From a checkpoint of a small transformer trained on Wikipedia.
Size: 14 layers, width 192, 3 heads of 64, MLP 512 GeGLU, vocabulary 1564, 6.52M parameters.
Each number is 500 + 25 x the weight over its row's rms, rounded and kept within 0 to 999. Layers, rows and columns count from 0. Numbers have three digits each. The size before them is the row's rms in percent of the matrix's.

# layer 4 attention query, 192x192, rms 0.185, rows 46-63, columns 0-95
097:495461504497498519494503503524472512479479506463511510492515499511506511527508506455492513533519498492481496493527531499477502521483492480517526500529489451540500514492468491476516502499495555487489527519491534503436494508491512490475498474520507518487562471527464477453504545571523470462
108:494508484515490561526490518512505494523456472497504525515480492509471469496495470483489483497471515525458501493461473478500487472520513494422521528497458510538496484545460533520514448484454506476532520540512476493529525500525497476505478554506478491510493512514549524529511488452549479522
101:494516501470445471516510452489455517495499500502543473511513499488493492508515502480480500489450508498493539496493467470510567485518508524514493492475524493489476450487500504533505504470499497505527516543515515497473510472558500520481482467523480520535550459533536484492481492520497506509
103:483506526510470477520506473475483517493483475477512466530499478550504500522496490506510504444467533501495465524553503510529517475507510565507468493447496538513483506463497460461576514494465499459478501508504495460493482515531467479462490496475498464516447536512495517534500501500523489551
102:517501471506525552498535510458487472515479501480503516502498536482508478509464509514424474492474523533507491538489522487452503495487516537532551509508515480498483504517527491452535512484520466478469465535511455473493481514491502530500507488463503510467509482495584478547501512489530485446
097:493489480507503501490483512498545530501494481540516495515464529447537488521502470491480532533510503484446510478514500544499468504498486512502551486560515516531475501457522516495532506508516460479484461506500524500485504505520536496523447513531496524500462495508483516464510490521460438522
097:549478473467516470540479488472483509472487488466468460473513527493472510457521495527492524536506482517499508460520491514488500502484508507486518468517491457498504490512481513499501554497535489469513474525510467510483470477479479501512530508540494496501519505468503476483482529444511536508
098:501467479541465547494497520494472496456498503487467487497504510512519463515491481488510555463554553507547494511504449500489527504506508486515516499515457482480523521502479508493480528504479512500516525453474490490519539490499499509505514457512503509477519475454462553473468479502545530502
099:508508485472501472482494511494515493446513474490509503474527505484481461528464538460498549456535458486531502507494524507467481543532525519484521506529517467421479504520470532498508487526503503491543528535525494448525511528497516535506519526486493483547479491544508523497483501475534492494
100:493524467485500528499492513492493557528476469474485551496525490501513508543474517512520431506506507487494460499522528529511468497461516489524484507470543529468483547548505572501486491481488496479501443540533534492486510513548480530513470511527502442517507489514456502519473479504476494482
100:476526429483505514462458557508489505478509438534513528508506460495461500513527517495484479484535465540523482519496473489516447515492537499504477500471481445527492491520497491503482547551509487505468442500484527466517499504502480496490532493492515515509505510526515512470466458507516510511
103:520511488508496519495493528548514505531511494494500492527463505495531557555500465451513483477521515519522480511500490509479479489452508515498505507525476513478524492477455535479499477534508529496513509516526486545498513525514493484503495548469501535483508517506496467459499515466504511503
097:519509471490504499503530492526484477491524450520475510489531529533450492489511515514517507514487501526522541509501515524517490480475484537498499529472516564501510495500520500520467462457556474483523472531535472502450462443437512462563510506538495466472477498497486464509445512471456492498
109:478452498491494477511475523475501496526507518496499529464488480504495526497514496516525492483522468484481549521490486481538494457468475502484474479519482447456509509543476504500510458512529525475524483537453496523504492504483500451484512430461503474546493515508503489473480475471481499474
099:518460546514498502499529496495483512491484481494497514538485511518499518517514495491496544483488529501516505513519511500501525441493496521485479489444495473496570486489490501490495485516490496512504494473493504473515493533497521463504469489523541512472541486527520525522510480523504517439
101:444488489466505486533547545495517482470515508502490433500516536521470497485469530493523533500488480434490506538500526516499480540497478474476487530492531488510458465519519474543514508524464483544512482523538460516502512547541480538521485505524518487478504522494483490486450500519544503492
101:473535461504494533512492474493474481488496523466496544548503536477524519478489467485518481501509488487487463493505521515504500510538501515455504519486510491513503512453528462527483495532488491501506500462537501470505454525479481505474509467479532549466525550516531469515456487485493512490
103:483526525450475505493510566531496505518502482522503498503534506517519475476490543526540543450515509517476525483533503476524486514530462469483506495509509523465493478494529501538540493527539487454504508533527514510506439502474495509486514517523516510500505467488510511497461511544523469513
# layer 4 attention key, 192x192, rms 0.189, rows 46-63, columns 0-95
096:472538516542459512489478524510493476518513513501484484481548518471507488505535513473542514515479483487540531444539483495481515521493533475496510526508504526484430524467500522523484523493515489489461491486503458499500499532491506503502549491515503561498526500485470513479477490485523529531
103:497510493493500504512542489482496473482487530474537475502525496485512454491480509481527519481526505518514479493559511496492505508487523500547487493528563490502553493509517495519472526517478491523470510498452473497511461494474536534492443483543558467514540511430516526517564499524463536495
100:511498535517518480505506458484519506482455514500513530482510558529518457508524473518525498503539465495518488507511515521540501519490478502553495504532523475527494488509493514514490503531499504494487500495476480457527542486463512475529472530529501527472499557514513540534531506516519512522
101:490481455488474508517551463491459482486486522490515506463467489508524539468544518575516489528493468480438502486462512460488475475474466511504561530515470517487524458551490487519499497458473496553487507487528468515491504510492514546519516485494524498479507530501478504525483471533484581498
102:530510538485504472500514460554515517448473507549514460505507514486504509467499510520457487504489501549503483511521480502484559527449479460528484503502460502520474458511450471465475467489527474512510493523530501521490484470541500519516504488513516506549493498531483513473482469460533492520
095:470497497487508503512507480501494462468509530500513483512518456526497497459509470494517488472495512536507474440492514440442530515476511461520445494459496485491517512517495519561512537494547482459477518486492510504495512532525509504546518473471460505493509513495483484528477489471491492482
097:474519507500504453498532512518522518529488470494522544493495444482475499499495527506477494490484515523507490559483486494485506449502487473535478480490479535486522530507486505487460474521480453506476494529478487484519555539494465497492526498453486478484517524504489482542496505521523492490
100:452531520455485474459511489489506496552503494512493497503531513456517515494474510503478475559501496473500478498489493527474505525526491512504500451480527491518502466522530503524478474493535524534484489472566484505532519513564517533503509470474506518516471490565510477532512494523507479549
098:482475473503491518512521496515515490482492516515477481481483533430504500491478489530488487457549536532470507458485482518497502454451478521564515506471457517523510495474483513528490521514490490575475506509511500500508467507515517493456484472518489563503498503491490513486508510504452487514
101:467453439519552534495491451475544495524456503495507468550481522511492480454519499510530514538487470496484494507524505504525510507511503479477491511510488476535530491513491466511455523512494472423502524481510455481504497521510494490450488495497490530517500487478429557503483525526544443526
100:535510533498523464469547485461490583465505506460490500444529511504475476477476491504496520547479504521495493544505507526502527510532466517511509515539515533522468508517529452518489519528517508509498486533541492495466453540483469471552500489532473507510488486482480496531496510484477480486
109:452476532508507476526465472447508436511497439504504526493556516493464523468476493501486528496467481522538523481499492493511443542498513507487466507470521503509494489541532514509467521478499504517517470509501539516480483488520499545478545456494524492479518490532481511544459528513490517492
097:479478493503539476475507480464474505499489494494530504518459445488501530509520471488490534480533532484455477471485532515490535467515498485503536518530499484512476531545487534486507538470493510527486507513446493505516522465523497469458512519442453507537511506466493530490566503529509486524
107:479514490471447470497500487507502460466494482462518512549492473484498520506453500479519533498480497462551445544499493476493500522502519476535522515474527550508498508516480465508507511498498518454492453486565479445497525480468513527497497510536486502462493540469478483524509516498531432474
100:542495484492474489484486508469505470508535505478490532484507516514504509518490488490534499500507499511494519518524553535487449531508503495482505494542540504502497518462505502496486472473502530485540453501512472511492522459517481551537466497511466508501434493523541516518485483514488491499
102:509523490521511486506501491507455518515494463498532527474506487517459453507522516533510521528507516510486492503471468525465527513570474529523544510505517465499504538504460504494502488495515497481538496482496512433514492489542520477517490493509522502504510488488515540508484481486474509487
098:513478495570498494521462508500476570487491520505478486517479480529515500479521514535497496513515515468512529506509502577493475531535477507477458483477465481504491529488466536471516502508482537500491483516471569521549502503503504490515464486489470505482472479502472467510480508503516492525
101:511463517480538507497497514485493540527496541483473480480492515443503532508518497501490508545510520480518469534484506492495484493528543460529544513504506513501484541541468514515502524526478487495497459479495463515495439489486497533502477514496510518511467475473494467487529488526478493509
# layer 4 attention value, 192x192, rms 0.174, rows 0-54, columns 0-95
102:516500488524501502419481495470471502513498488528503512495467508538493499514532467499492491540506523484523503512493493450455493530514526525489569494473494502530503512479517482532455543550472530508494487527504471540529554521520507453515523500564491486483485507434528503543494489486485485510
106:520511513503504485475529505483480490460490493466478483528488496528491446540497550468480532482469518500450520507477542524529493491479501460538475534476490500516487487531524533489545521502535525500459493513471518470490466502490503468491491486506480511507535550481506523493536513501458536553
098:479448501522488482514468519471499544484517462478538510454516482477514478493428497507471514503521486518524568488487493523516488494482461471512517520484511453519482534500525545514470499528534525497527489499474491485509489549513521486532516502481499478528460494511489508534501482474544455511
102:521466505538521506490480541509542495485466505499484518508481468480509488503547498446467511506480459534508500456534558467466508492522497571493497464502519503450495501494477528490481540483528509500495490493489522505484483498504497502513527533529551468545473515489519532462519530511513504533
099:479467510524494494541479532497539481510504520517511539484496499544504512464480532485477477507480470517566487532503526511487460514492473511499508532498482493489491498502525483557528479539458508481495515497499540521521502481485506443485469502457522506540535521453495496433500484485443528527
099:525494487486520501472502502534505502468476523496513527526475486497493472538490449484539509512489504505483520454552497528502494526525483498483493546471462491476484534554468481511474480505514554522530425499520474488533482495520476498505507555507526500512521482476474472456518504483485485493
085:503491548502521486482535526541483520554502506528476490545507540508476499429509514478505536472474536519480475513479542486540441491475496460499520510571516521510512497506531505503502548490477511458529518451500516496493449496531520480477507507498489505537519449495464564497559495471485503508
091:500443494526426484538534495500538502503505475462518474483497492484515468489472500502517446519499497479480519456498485487484509479493482489501487542507506501479498503463486485493478490531505507495452477474499470510484499491518510517534507485502559476475472477498465518455556487498504478471
087:524477497515475520524500497489517499512519562486509513488500503496503506498511509503510491482474465545470474502480487505458489487505552516485497482516506512493497498522504504508528493470487483502469521517534519518497467540445428480536479505477486492487470501480509523487492521490475520508
102:508528508529487521511525453505501502481491501507527462511491509498473516519496518535485506518508539488511499529473503521525480503517490525512484508493473463528475524496545480540508455535515499495483478498469496471555516479500513499556496510480525525543489466467489488519509498522516501528
104:489511535507454513531510480512508502493465475510541514457482508532480540504497478481517470496488492521511488485494495481491489469491501481529499487517504518527472497464497465465490460530539522486448483445525528507539531463522521483514527522528520542481460496446525510496478506531527524490
096:474516511462503531482505516496489485463459457499497531526501479530508497542467449460506470502567486487525492505535494480490503527509490536482490491471486515479512508500457547526477517522496463521507531499527466465501491500496486511467472489502498492481483515489478498484502478428485505504
108:484491470486545493529444521520478475501564522488508516515476499475491513497535493522518474506491498473542487489492498540522549503522547513521498469510482518463432528484525485478489508508528511501536480449477517492466468492476487515528488528542502516482518488457526501515471476487507481454
103:515481515506518473461525529471496508516503469493513523499516495515527472529500471489552491506474509489475504506493429511472509493483503510514494481499483471455493466554474501526504504500500476499538450484482503536530505482441500491513487467453460502462478465463508541502503524483530472465
091:488525487511502455521497506461504520490540480507475477516465540464545569531530486461535515478491482499495498527496464494531474505503507514489504499540503516481497485458508520501503488482573490533466518538464484478497496482471511550496443469466503537503500498469512525534538491527495485480
087:529515478500489497467524483530463475506507515502542503524469467467458462503476496508488476503463508490551497476485497525500511487455486503522523485527562509537545522521512513532474453517489443518455511440508522510467487477517459517477498511550481505515490484506512500510516471509455481446
098:483506526512545518496509534493490504541512451491533522525490466559489520508533476526479537507523563518478524508516529503464523507511528513521507520476506491484469452479458529468518530465487534507494456491484503535510507532549487549472493495484475497499504540515469522514486484534532518539
086:506513473498482503510507489532449517534492512509477485511516495515532510495536505511514516502545472507526519529467480464491538498493494541497524468468468496472462482475519527494518503453500474510497487516463519553539489514491501468501558499503511503492430495520504521486495480514520489489
102:535508491481511520480522517521514507508530530482496514512477549501484498481489562492521493519475504495500518488497529535454518498503477498514543533516467548501512507464517538481572495501509513480504469481489484544526467497437532505483493523482510497541508489472480506493512542478534497495
098:538501500453529510496497502557498493539467495507537508479561485467524542500579507517525501439523508488534515482490503518479453468505495519487485500484558440494522482512515458469477546503475516488496552538521483484499508504502487537502485517478528500549486485461475492496496470468521532493
106:543498494520584492461524471538484461460537540462500527526518490446489516484544481516514503471466476484451483524504517517542494525547509476486502528486542531498484521505478514467488484493476492488501459498528508512519546523507518497497504502524514484457489497526527472493541498480533452502
088:517499544510501483512482515457494459545552506520505568489486536534520517518470500498499540465496506495482462469545513540492529511491458500519496502522498497455529524531518484453454506514515494525506515483482513507446465487489486483457504507502493470481516554521549483458475496453531495465
092:515552521478485543473521509548507512479463570501493520473520481471503507502502516552484495518485492518495474535481480484494522494467511531521491489508538468507518464477502534509442516495499504498532457497502501504531443497485534480528497509503463523523496485500503466477523530527460515485
097:490478535501469516512465471506481510519519492496512483508513508530490519490516469484489494470508479527509509492537525509515541508527503477497423526456476490492482513527546539457511452481482512515498443514535502518484538497503485481432472509507472509525464487530500475501483485497503531504
093:554501505510475476497516503493492487521497480479473501518542444520478556504503528439479474513499486495475542496521493533488555509509485494474489503493488522491531526534503514506480514489525514514500491477490503490490527546501491530505506507491506517469478497519505500505555468482479485538
104:548513523521487529466530426497523498491511519505512479519462465474485508500477534450504512531469484509495534501519507477512444532519500478471492494444456459512454525472450508501527528512573528464455485444478510529499525491552504513508513465506503451514475501518497481501498510483499496522
091:540447480468465532468504476536489501513484489511501494445498499504449480518506531464493546492495499483458474525500510540528503529504518512420469527475540475490450504479519486466494519507500475519502480530517498510498517485496493494499519504519494534512502474494496494459523531508515478466
100:482485536475490443551438475474529544454488473487457516539535508507511531480457524452497499516538509527507484522485465480460460477432486516521511503498484501509489492502502516466493512516518524520526521505522532512509453452470542507476492508501451473503540519479516480492522496470449527510
103:472504448500486484515472513481495480485536511482488466502499498503526477447470507495480542463518522471490485542510487550459496507491468531503467507480509517479466490521480506471478471514527490474459506505485499458430511479448541546506535518518464480506494496512486519465467498490461513533
092:506474511473447487523499461519500531547499479510484484521521522485508512520474506508496495506563546494530478494464457512489488478498501450491510494520502538509519477477547489478480553516502453504536535569477479494513511498489481503475524525497508511502479531530534457551496540512502481488
097:507492516505502519501507499498509494530483470537458500568501493495503466524495496524501545491468521536463466506502537525467498541531526507491549434497526521477549492522459510520503506506525478513552509461511502500499467485450497513516513494479515577535547527497477529512466497487499507495
104:515516518519472514522500498493531525488525511497463501485496507494523464476495500503497512499503490480443534515498487491492502498492474524481494534513486526455444520509507489479521536483487502490558491548503476502527488504476488516506500481428491506482500522485481458478483498524483476531
096:499504496517458432510487492520491476493532506507480506541518549509510509509466515527522530488511514500478512534503496461495498492470506511503480529496503489488550458519479500492478463452494457498526448501497520511484457510469531533518518502515512530512504498523481509473509502485514468529
100:473528466503481499512532570484463550485537507503517451497482470535488486482568510530514501485494521461540538531468498524513489533505479499475494475483529487544483531519472485501514485500462527505512479545522473498480514482496486512484478527431490495524504507511532538516475526515503448497
103:483470478479495461544470524442518518468513507486527512498490511524496519509459479481485461532518502455506504479464525533487517500521518510489520479503492474461483512534492488532498464514481512493498518498539486529461489554511479455479500498524520492466503489501491521528502486476482492494
095:492550515521515503541513523454514502499555461456485466499512474492491476492506498490513495471548507529464459501479487514537537507456533470499494525500491520482528503515518446500476527523490526526514486456535487541493492524534497497500514512468480523500491493520472476549526506481492473512
099:565533482552542494464476460527484487514534505505497447526537540467452523535525465486491453469456511504517536525504495513507502492499548473488481493485504505468469531484493505486518487483478465488485474470503495509519523526523472533497438501523536503480519532456529491495510502503523493496
099:499537522506558520491491515485517517466493497476478505504496502511489514483472480535516530476531461486549522517487505466507460489563464467511488515489493493486476523479552494448453530516488564461471502488534474556490455486558504527500498454524506498466527485554497480520553467507494478505
103:486471518483455531437477509499471536472527497465536458523513543483518511523506477490459460527461508496491484560436490530491476535508455490479489485529484502504482531511504496484511506506486505501508492523476522540464497523501440500512481479479515516485481502530465499486531474526486492512
094:485495479484518473469526537531497551526486513478499456472512468478479524512526464505515493480478497486552513512497510456560478500502485468504505524518484516470462484521478516495547532498518508493454505512477505435493449531502463511515514471535542513560505479540460493481492455504493491525
102:543522519530477486520495511495502475501543474487498486495564480537521478494514504476543477491516501515457511492505525487513511471507500492468519478494508465516534475489524512459496495480501514519479500469445572478510472527519549558480499515482475508444443512537465481470481524498469505499
093:509509514529496487546472524481487500521473544474479551462476522512492451519520522501506475476479508455516501485462520527504491500506544501512465471509477549478497536473481509532504511528492499522560515514525514537478473476493503491507538425493529453491512542521498543496544496475500524480
094:468514459465493556490552506491516532515519510530465513472499543520526514535476500496499502506542494529527575555489531511475503494510486460494484462490475536486495485457481500511522477494463483459470508499555500482468528540502524499491510501517527470496532475516478496533503502498502524475
092:461522523489528476484482458478458509504479492514500527508506479485501513483509477477471502490475462499488515527497511542449515479499499444498514468516504510481478535520494518469523483461513514496480518510479568514453516551500507496512480524517508503490510492553495500516536488485457485467
092:535531502479495497482518498483531510506566505565489498556499529466478543480481518477510517487483503454518492495518524462495537493504518519507487524521480518514515500461520458508495486485501549485529519511483500574506500487509539495518469528519552502524489471491530498506519492469525505535
096:518479505524495501518491423459483528468502481521536496484478533478565520516517485523464514519512461443496535477500468537566521527463482495491517467450493516468512521485486494521511522466518482518486472486522481471497464526489530489507473493484521497518504472516485509509407512508514493512
102:518497538500522519460481488513493496530507453512485465536503479486519517503553563552536528527527466495470512518540509481591480465473555516547497494499510477470510523475482503552534478479478515537526478496514450536514513510504477489489513505553538494513514490509508496489518482497495519495
096:525519511528515531502484548485524500468515504520508492527484509489549481464552524487491497483515499586511475490469488514512480520509477513499505502495504454475512459499547547512476492529507501456515457498496468483507498501485499492480519508526511460546451477497511506509473502476455508475
097:497515457498501499538527515578535451518452489477479473500418479515479485472500511439497473490552500520503502518561500473490483468552464480512481455523526530491527498535512466477539480509504538503543507512528498540518478475453494526506489453496506473476526543484513524488487486467449523518
091:501486550478504517471526483536469484497538524520479512470542467543480537482490500524518496485484487482480466481529495486472483532527495536463532533484509488547518533467534523517518439509470515524527488459481519513507488488496456483507496529510489519491471510497500493476504534492497536526
101:500545542492490466491470467483518496456547516469528493483502494502490476526504522484477478498527512477489513548526498492489521493484532477471557560484509490461463496546521522502515503546509481504558501509512489551474496447477505492500496522509535520516478530478529517489516525496473491538
106:524493475455485515483459455522503449494478488515507526433436474458493517529495540513458523495495530495505512543481492475524517457534498498493488465525469503496493495491499503464525470534534483507496521486499503550486498502469546494515513536503469502543512526485474458537522524532516472517
099:508496545533476509503501508504513493485552472485506552550469477518495481515486556528511467528457508493548575504500476507474457492508482549479528515521503458504505482525507454509477525521524531467502555521466504517494499453493496522520501544459506481486512503508551496496478509522517472510
093:484492547502512566478530513501521517492485495508515463523514500487533491536481467489512503464478508479472488520443509495515500480514492503494468470513502500477525444536471457503507470433507490475469504510535499481470486480487511502519488510486472556542487496514473528504491485532462516533
103:534476516490502481477505540505508479519545490469485522494486512511481476539485482525518498455518504469487478488527486500504507538505523508517542525574484487468449472564501446518506507464523502494489524503527514523523474480513484516525494469537517498498523478523463492522529465507496472517
# layer 4 attention output (transposed), 192x192, rms 0.161, rows 0-53, columns 0-95
109:483507522495506522516487496506493501470516490479470490505488470480490482460515543477511479471522482488483457567512476536497463465474479489484510502470501505461522501485504488538515500491525525519546501493510457437474508518506478521479550457456468498468477487536508501492485481527484535529
107:479502490493477474513519483502551477543480492498533512527445495495491519513463468475510472506459522490500536493491479483510490512496485481493443518520496481489483500490502521502549515492509486505498543505478524513506513453549538499533502472484534469528474463495510522537487472458524475500
103:507548535509524561555536531515497476520472486491489518504470498534478416513568517491502481521489521513472485512477504506532491501503505460504474493498485501502539521485501480489529495433523458486500500504476484504493515496486483467465500518523533526488533497452511538511487476507484492472
108:464495468484470515488507439490511448451523515491534519511535487465462466502482517485449521473524523488493492514489454490494499518503486489487534508490522483488475520548471501488496510530485470526480493507527476494558501506503541526494470500497464522515513493502498453494479459531484453477
103:501503489478504525474527449505488550462519525477469530532493483488494477532484461526484511508519505520494471522477458480494480478520502501441488463522514489482527472497458539434493499464518485503517499511493473451477492506449503509455533505512454506472479492533477445555474481540530519472
107:482526493506464438526503518547528480512511462480465526485491485543524479533526514541463491527525500449468453520481455493521516470473465496502528516538506493514461544507506522477505501519503483480498562504497523508537512476457492528502488473507527464450522557496545481508550528483515500520
090:501473538508477477519512465505513530504538509479504425478469478490507547547505499511516466501504497497552502473471487508546548503545501501467488513458514463500554504480479501486556474513503516489494497493459550529463517517508511477462490509509509532479496489455488496455497527451532527472
098:566524464501504533493490532499503506504509487486509519465495462510496520488488523549475491511512513522512497500466532515491489493465511500489502484503502518497483491528491486488453497462533474524487545509492543534558492455461511482448513506489471521542498486472522522509501507454499509513
083:463528504448513490530505551541486517512495517511569517475491486509530482491472483546452501506529576462499517434551491493492508489522520467528493519483501516486480482499477492495453516496465491545500510485506506497518509495470530521489502480512498471485503527543497519511481514471544513535
105:483477492488499490517490499484495554520528530479397510523518509488525498502524479536546511496462523481500488506487472492480528502441493426482508506495463491472499491504517525482497488483521511488520533486500471524502482496459497488490469520509507451466447548450502536486488501461493537500
108:547458483454525476534478519500518478482516489488427449492524498475522514483492480489496498517516512471504525514499527494466515521518489516486533485488472464464493504517502495508459506508548476515507493510467478466495475465513464516440556473479462513526498496535454435450492498472498499495
097:480488481488481495443500513534504498500473475508508501534527546466516471526568504514505491501512518529503419469500494524538489453500539477526523521519476523517478529489526489542508493493487514483489488502520496482477527534479511474544513484513532479458512523505547469508510519511524507496
115:531484520488499534517499536476548479514494469467503451433498492484533519532493496533483542523506494498519457502535476492526501474464461527516526479531507510489533487502496489527509508521509505498559490506526508534549509522538489478508537534503500506490510502543454524488498519524470508490
103:482510492489496520584470514532525506530485502471518525448491504519486477526513525514461516531490466499534466541500504494495504536463495501509507493500503471545518531476505505478450493465473511477467498521519488500497467467504544476495511489511530488475503517552517444461523513511493497488
098:488474529500483498497513524509522474500482515467524519519524485531479499516489529549523478475482450509525527443537529500484485485493531495504496499487527457539530485495500535499525493457494507498491525478510472505520507498432507524476517473551517487511527534533485514525498474474492466491
099:496491504512503535495496502488541485519472494486473469476499542480507545481497479487419506514525498447499455510482542486485453430500492516552480543515439509476525484522494520483475465493498449496514496517510514510525461514514494474560501483475550521525486462509468523530531483456509475523
106:507483525508484432510540500526507449491473500500545541481507491543485516489462505510512542512483483508491480517496473473539503500453445480492516501450474509522488514534506465515513480500490484509498490483489505491475480515471465456523499476544442467542494482495562552489518502556486503483
087:484489506462521529448483514451552524489471503491504474472472519533484502511521498495429492486515554551514461494493525533498483542493473436479522521478475548540517509529510484512463474529533506468445498514535495490505508528513496489511501522511460531502534504476499533473503521531519551513
109:466493514484517476489465516487539522528505488502537516510481496517526524540521474573507519505509579544478482497498419507538480482495535486465488503470540486439514513491514498477510467504536499485511486445498563461467508464534491511466538522548476509477496516519502518494519514477470493520
102:492538479501469513489455486507523489500511556469528519493482524474521497500442491471502504505522522518502495538466520461491532527506541518544523515489476542479496489515460521526515473492505531511506507474517513548503457503478471464490476516508484497479483501521535494512534532513490486545
112:511504500500472458495496571517544484508479520516488515455493469455576498465482471432459502556500480506470509512514490494461491515481478567501487517489527507515512509474500501470510454507489512500509492514503505505553514515518478552509460477497511521508499513498504503498501518505495488509
089:550484510504511485511488504503456524454488480395489491483503522539474497505486501484516516503492488501495508498492479447549491471494531540496508497502505453485521520448486517481501532531517504505448467497529450495503529519542541497548526495521482495514487491495475505540479491519497505524
094:464493487497512495496453474492516520497480449511519550504490510514531485572490513482506468497435468457512505545502490494514507497557463480507527503486469528505458485503465503497512501532524481509490527505461509523478517480547493535484500507516487502497475535521477506474535522474467491524
095:531519493513520466482532515498535486516507506482460494478509491531489474456526506523466494494493513524509492501478499492503463538503499498484530515539508510513489495505479464480481536505521480500512510478492478456517437505535537506535547520475473529513488498463541489482478500518521508529
097:525492502487478498543533509472505517509475508549489490503497541487498451482528499507511475542476528477522496498504489494469485464462510498534505494540499528515488484465484468528522501510480483479487538521506526450491524494491476516526563474499460522489495529484511506505522512513512523512
108:479492499513492450491489521479506481498498477509504505531517515483488465501513475542513509493511502485503495549489496475489514500472500504497504555478494502488472488529473491518506520494472543480489523536494506457516488476498552523473495494481521499495521527489512551481515499488466499461
096:485504497517512489502460496518515487485566537445492500490464507515495509497456474513499460498512530551516522516441509479474491527473506443538506463527479506507526484505492501490500472505511521474525471523493480537496520526502491509452506497434512537495515508416559471537493484506505510555
100:495488509511516563494524488490488466471510518450498510458453520484516466487541459530545485453497529494537498495544499519494518507548527498473513518495512447484488481528477474526486508519497513518459489507509532447483527536480490493509509493543515483518517459526561472517470453523520501480
104:549521509507486552467487473507485507496479492495491488495503519521527477516480549487532499482457471573552494478530463454498483583527530480480493495480511504521495476511525532509513530472466495518490499501481528528509513538509489502525491480517517470524536469493508511482513494471509507481
097:486505496504507548471491518531504500443508526516488485505461512481441545473542512497550500499507534461475514517483523517481517518537533502497537477473517506473470535490536494537493472505486503510499476432513464477494506507479514511488499480500501494495496476471506516422496469501514501517
107:464466504499465530495483489534481468474504505502555454478480500527480514489523529468500538507496491482548520439501470513490521474491457504511481520509484471494505534492486491499489538500482530463471510501501525493512541496485542523509447467541515502510482488507496449489501493488518498474
112:500512458500507463500471509503532490454472521531540527498502454538496512540507466553512472500489513502483484540496501488477516516516530489532531500485499522538504486517476493464475502507500489466442485508483556537494536497504483515486490515523518444514520502521535552463529517497506478499
101:523512521534531521499477522511502536542494499495514470478479514522507485480532482547453513497483492529530493493467506497516501511543478483479481505498531496519521569453485472487510522513561519506451541530504484511514509524506519459459461506491535500494449506515513497472520497486519509492
098:471488539516490504483528474476493465560475492477472529520504520527505479477519485436461542540530495536467522484532468470467526551485501501486473521515464537485528437504543490513531505496477522490499499486498515469521491505537516513523503499493459548494514491521488470471519530525528514518
116:568488514503534540510526520467500500493492481510444523521485478516485478469481474526491493515491482514508518503468449540512512454505488514469522482490513553471564498468521507521488499508498487532511503491480491473537535497521510473470532526468477503526475493502505433541482523541500523480
101:503492500510453530509535505559493528510503526547520469542492495495504529494485497518493501516470467477512492483539494506442500523469524512515497472520528509485502547498476468515504497476490470505488501521527549498507541497544499456531546484505550517503500478452505494471522512487503518512
099:496496502484499474495498502484544515488453502559487535501494460477538523503489469515493497487533519503500502493505515479459493527450510514566476509493533517522499491496470547495505515467497512491524479495509500499513517459483494538511524456472499513484484485534477526524504500462449481494
099:538482489533474488472519477507513515515499523498541488540484505470544512486525511561445476520538487500483492502502518485530488487507518571490525534488492524459546475517567510496532475505475497541466522509485507447526492498488542515529491548534501524537483520487502508484469542527519520498
103:535480514485528500507519515516509503473503477504486501534489500524497562470491505514516424480517521472509489450519509476535510480499524493490454531496460498526485432508528479548500481464487484490481518482499473458502524545486502494496504486522511519493505493480524556530528512450521501470
097:487498491515523500455567479495519473537484522541477456546514510510474517510451524494470518526550518554481526493504511517486522476496477522494504506482505464510510526535500510540508461473474511475531559530474491540507514507496517513506493560472461506476493564502502501506531559496464498471
107:467526547513519470488506490489499510469510499508514458476480484521508518512472450506490527488413490486486476505522477498492499508462540496571505519468523526504485463467494498456474458515514451465476481489514529527506487469495500476501449489519509541530524489508512480483497499486503460504
094:514515535500501496501526489481525542495484466517540503533515505490493513484477498510495484535473539473523515464509513497458465504522459482505521507515504482514513491492518526428503489510464526509450491498496476458508564509503497522507514520482542519473481474517566517508467497525473522492
100:517487496525529496467486520457464493512490528529475504551463511474483495482454545491524483523503530499505506494481480524524490527517492514476526538501480525489539506497560472505524521511509509483503501469506483488537504487539468511459501477488486524523503537547501502512524508518525482498
093:522475519524486513490498535452538515516495497490478460468485479524518502505512496505517512502489504445528518487492564465509494482492481477503472543471547489487538460492480507509522507496462450508481519499510455480541501504485516539486482488496470464500530485468501507501511540520498479470
093:469497514474479488494483499532508525472499532441503478470498492448526475521490506524542465508522534492496455472505488498507489497497493486456500501552537546452478517482500507496521493540522507511496464474494481456521500514526502496504515497500495476500505471492440521506489512530465541484
096:509504556483529469473473535528482514516512498504459508514481487526480478545526515482542544511512441517520498519502513472484465515486483512476524536497483506533543488513500487532486535496501517485487521486506525536524557533515496492515492499476458503484527540500535495514516493509486473528
101:489494489519491460492477487558520495518517531495508498486505504493505526503493477451514495481474464510511481512510487507462488475457452509474462509489508473511512476510513505469518532485513548489514548497527530502573486547513469527550468481488514513487451515480541508536499489488495521492
103:499492478493483525493525498520494505509502483506487504476488500498457469530522474530518475494475483481457505534519477479509505521495539481528528510497487492513549542533449482468480521469514476495512542468534508521488513480523517545467510537521550517508506531499495507520483492494525478441
103:486494476543465502505486462516491530493510488498557474508523483444476494486524494544502496527495512490487444501502461490520496522537512494530525512512502505475526502471538530512502529519514497440520471511479522474478485457521490546464465511498500508521515498491499494486489533508506448472
100:493482474501509483478480518496522523489484476481523527474474555501520512463551443476491474488509496486521512478532480521507489487486513488506460489513508511414478494500484468422505489518518498492460495535534483493480438523509470453507485497467474512486551490513507471521498490515542531505
101:487518474505490530503491513518512497478478499522484514519518511518453496479503470515512505525474473514507473534542452497468445512513484529545512490530519528514522492508512516492487493446500508514468473521472491470503493525510469510452522539510523471494496446443496491488477492475534505471
107:482529513502502501499483521495544518506467517463526488523521521491536508520531507540512511481464519479480515515526501477446458497478492471536489482489531464473505479508539503538526494475525505496491461508477498477524498485502435542456492537480552453489477505484503506511533483462461517452
100:503512467480512515503452475497479501479508547490536494509505519530512463501485508529455536517517480507519486536494520486510514504526502518502513482513472540486482469501472486466522527445491488556479496486509441492467494509468532498449489473518475519516494465510455526501507463528460491518
088:468476460488460473468476498557464500522510495531547500483484535522491503501513481489503496520577499507541524445508504513529462520517484488516515486509499494534436497520511509532511498513502485531515522499430506514494494531530500491489501502469541476505512503510524496472501495494519480412